config = dict(
    n_layer=8,
    d_model=192,
    n_head=6,
    rope_base=4230.0,
    rope_fraction=1.0,
    qk_norm=False,
    init_std_qkv=0.0429,
    init_std_o=0.0107,
    init_std_up=0.0429,
    beta2=0.98,
    weight_decay=0.11,
    decay_fraction=1.0,
    batch_tokens=[8192, 16384, 24576],
)
Each number is 500 + 50 x the weight over its row's rms, rounded and kept within 0 to 999. Layers, rows and columns count from 0. Numbers have three digits each. The size before them is the row's rms in percent of the matrix's.

# layer 4 MLP gate, 512x192, rms 0.0683, rows 282-338, columns 48-95
109:398494519452411478478504480454529499480498420369579548464474475457533449461451496576508521501454543470509550458495563556442481496528483391492463
100:432459483545526471451483493449478561471498490461472589565497501442612525449481627530423456525509495480502548390528589487492567519505474518508538
106:524496535540626600445464483587528495496427420509501484521479618565480629399538430556538591442461438506550495436492536436524513564461511487496467
103:466585511532560578479483493551472512470405500466471491396485475514511404478602454547466527429569482595519445517507518484497507497479479463432497
099:517523458554499579560493559478544514471504555533450529522631579517489462464459418582455541462505472481463467512488461422519421512432436465541440
107:612432387432526503471431596447604504526477564521567459547483423430424528558493478452517456486556558453526430528556541505492542419398502481532552
109:533505554531439524437460562471581440535445496439543466537457471474531600414432495514499517502529601452523502474504497496453513532419541438561419
102:517374535535510506503486556424486485550472434623541520492568521448480489512461542614484473521506560504407538483561454433481519479398539466474538
095:552488524503527460515534474469478468358467407517584450486502492556545585482451406522447570437419512584493388493523607590523468558525472443574558
099:515487476531472595553469454525526518473461427503456525422425599432468613512498530452429529485432497483539478500469433516590593502467479453459432
111:556461527550562562501463565538515529442546524419456521569510515418434580438533500493510500480491620465522435409512439535458515545445409488559427
102:414473526523582473456504547455547584555561494429415475446458482345596422479568429497491468475573585437500535409601590569557559477537506497593438
093:470550545517460422527516418523522524537487517504439405520441499410498550477487497443544463474387461482513514605363487483569434585582536514517501
097:481528564512422494505464508475495523484545520531434506486567553508416519573536449561503560529428539497530590478525499515543572541419512408501593
106:499532528573506513512455459489527460520504524557466431536583476486403453477468433583560564466506505546437549447473545457477554473453438442468504
096:549493586410577498482520516425530615468526588477432479464537522479521408542483500516473408523514483529490387577497468481530530430462544463615463
104:572567475525495574490425489574502553445465488470505420486454467539456492497561484541553473505491482473480402476561477558554567434446529531418535
097:561540577536503505506478555461523525441489529450565488446528458531387477514572556551552498569507448462555520488527541481403534521404495412479440
104:477487532531443483438513475450626462491486446538541519424461371534476401510569475466504585529508497491375499502384527545542463460515572531597449
104:437431531576472567468528478457551495497412434524593461521558542501437591484515469498504475571452497494503504391490460483420539503424529517498599
095:470481484421534457510514549524468500510439553533439525552405416521523434577443444469581489442467493541592527492558539551520443479563571519500508
108:540469522508467445482528506443528491536639521528466351539411498583511533502465485496507468524475571509469458496488598493450445476476500482540586
102:479501638520519517484535519524526508474427437556585484437524548496445514512472448510482466520455526512519424472511560571475461416524497500506486
102:509548467528521473484525487400537402440494541552543512464561583435445464556503613492554581560495447414509468482505469526486412480533530416573550
101:497432470495500560560415466457460469476510507497425459531504520508527447563433401470519541579430542509503535492417500425572473481528491419556381
099:483446403412558433530459469441596572475482576478441486589455487564493536478578498532569409526510527505495610522500551520454444508509453449512469
089:506538505489529503537589560581510601441565526462559495516601448514562465541449507558550520541483504411516480481517500569522393587445533451525471
091:582511559506534536410509551463558513402519516526515497462518506525578450507494494469454576494504528431419531437477486422500512469497678414598456
098:513421440450446479501459498452506565445452420650577486457552549533481443453483501494533575418455491510539476507508492410549554477474513514431497
110:496529518483581394553504477512484533491437580461425500582503483464459539560526476490482482485531406489520443502508496495522372489421547417568498
097:492474438506440496500431542552593526477487488517461497424492557569490516582481550596485433535488504531512470481439482518421507578476470385512487
107:508512534441491506569502565549522548450533541509432505497503544471562542474640518519555548499553521452552413468441478529500408481514428522486351
102:516446454522457497478513551340563531437504514444588512496514537493529504485464565502466605635557493440447536407541465529531561526455521531479530
107:566458558560504499502417506386510506469549545444535496490503477500479516559523458571491387520531574458488531411543514535498437585405397504544470
100:435422450496540563548463446505468558435532420564567482549611560485430530518522475523450398476474484545513580507492510511583438469544558474452530
101:468390544516579484540487440503560493511567417596500439506547531522474482442493563559433491383503549532398553448508532546467556528482480485533604
103:506506567578506481442498420532523417456496495503429527524529558476457567536533447493486487513595505546538521502504557554460507444487374417527455
102:462482563473548454471522604503478557525497478516438442502569472483482491493517471524458577561510473411547463495446509462469653534429443448503550
095:492417463489389469543493489509547506376499510538578643592572490507553527433591473467423524475475497461491542530561475455495564531460485440548414
104:506495455472461472553512553517634572469496555499425441470601554579550457478598493557439554350483505539471464416510507511551512584484524457449470
100:566548525571467483464563498501504453522452457543466423488513492438577592488435436547414568482540563470591393489460614586526556668483481386510504
096:571449480538469550542485569459586463493583600469482555461479532582462410508495526476500453457458526527495480516466547611561551458559477530577516
105:479429505469440531565492469463520499559366504437537396608528519499490437569426468537574542510522535465483524440493430436506446494388486460510471
101:493538584550464557467481584408559454542514537457419419482500461404560571544481542469513444450630466610511514527487516469590493475520471442477491
103:458476470495540566404564540434515446491575486544519498464505501522552436493430545517472435431404560492441495542569551493495551514485553525524491
093:496557503479484535491476488449568397506504679460478567462438439540521404588531554445555455568504547478443457467501519560460510421482593592576491
094:457536465552467482553530447472519559511566444533513465502474475456408555524398401543505597494455478450531547518535590523579409588488473518469462
097:469478384457490513463548431418513491400529533468413467554512580470502490568566489543459466452517576462509477482513516443531542510449456415565545
092:523490557521506497482468487488517564561402463507470574492493482482442478474500469591492498407492433460517515453521556523534451462543441515576493
107:451487458496604576485506497448482460474544504549477486492543512444478437519537459512464450525512486493502587543466459552535465479533515429411545
095:577421611428526424415415517519542553509590505468477508520489558500489518471504513523530546550533533468524481443590526523530519451558467446602532
101:541497475539446470495540558496489512489464483587484508473423534436558388509546431520501510503508427473531561506558448436452480611491588474468408
098:595519444610540507448508570486461507498470564437460477518490516474485538491478540506454482514472537495582469488589507548501505464576540488448516
096:567444527482498621561508563502525495467473538555499484474544474482526510455497461598454531478469465545411541503427423475505533657517500542445513
099:503563545463489531476416452551612591513420476453508504399526535421477532537530473589460475412437551530464497476459517600514536484467424407450428
095:477447539563475517477588485404505474523467529581490479480540500473534586502540452516507531453539522514395544448442538442566500452466582517498481
097:503505550538451485499514502482447462515411473471545515548502514496506562401505409481521523412478475445441588442493495577524585544523496460519529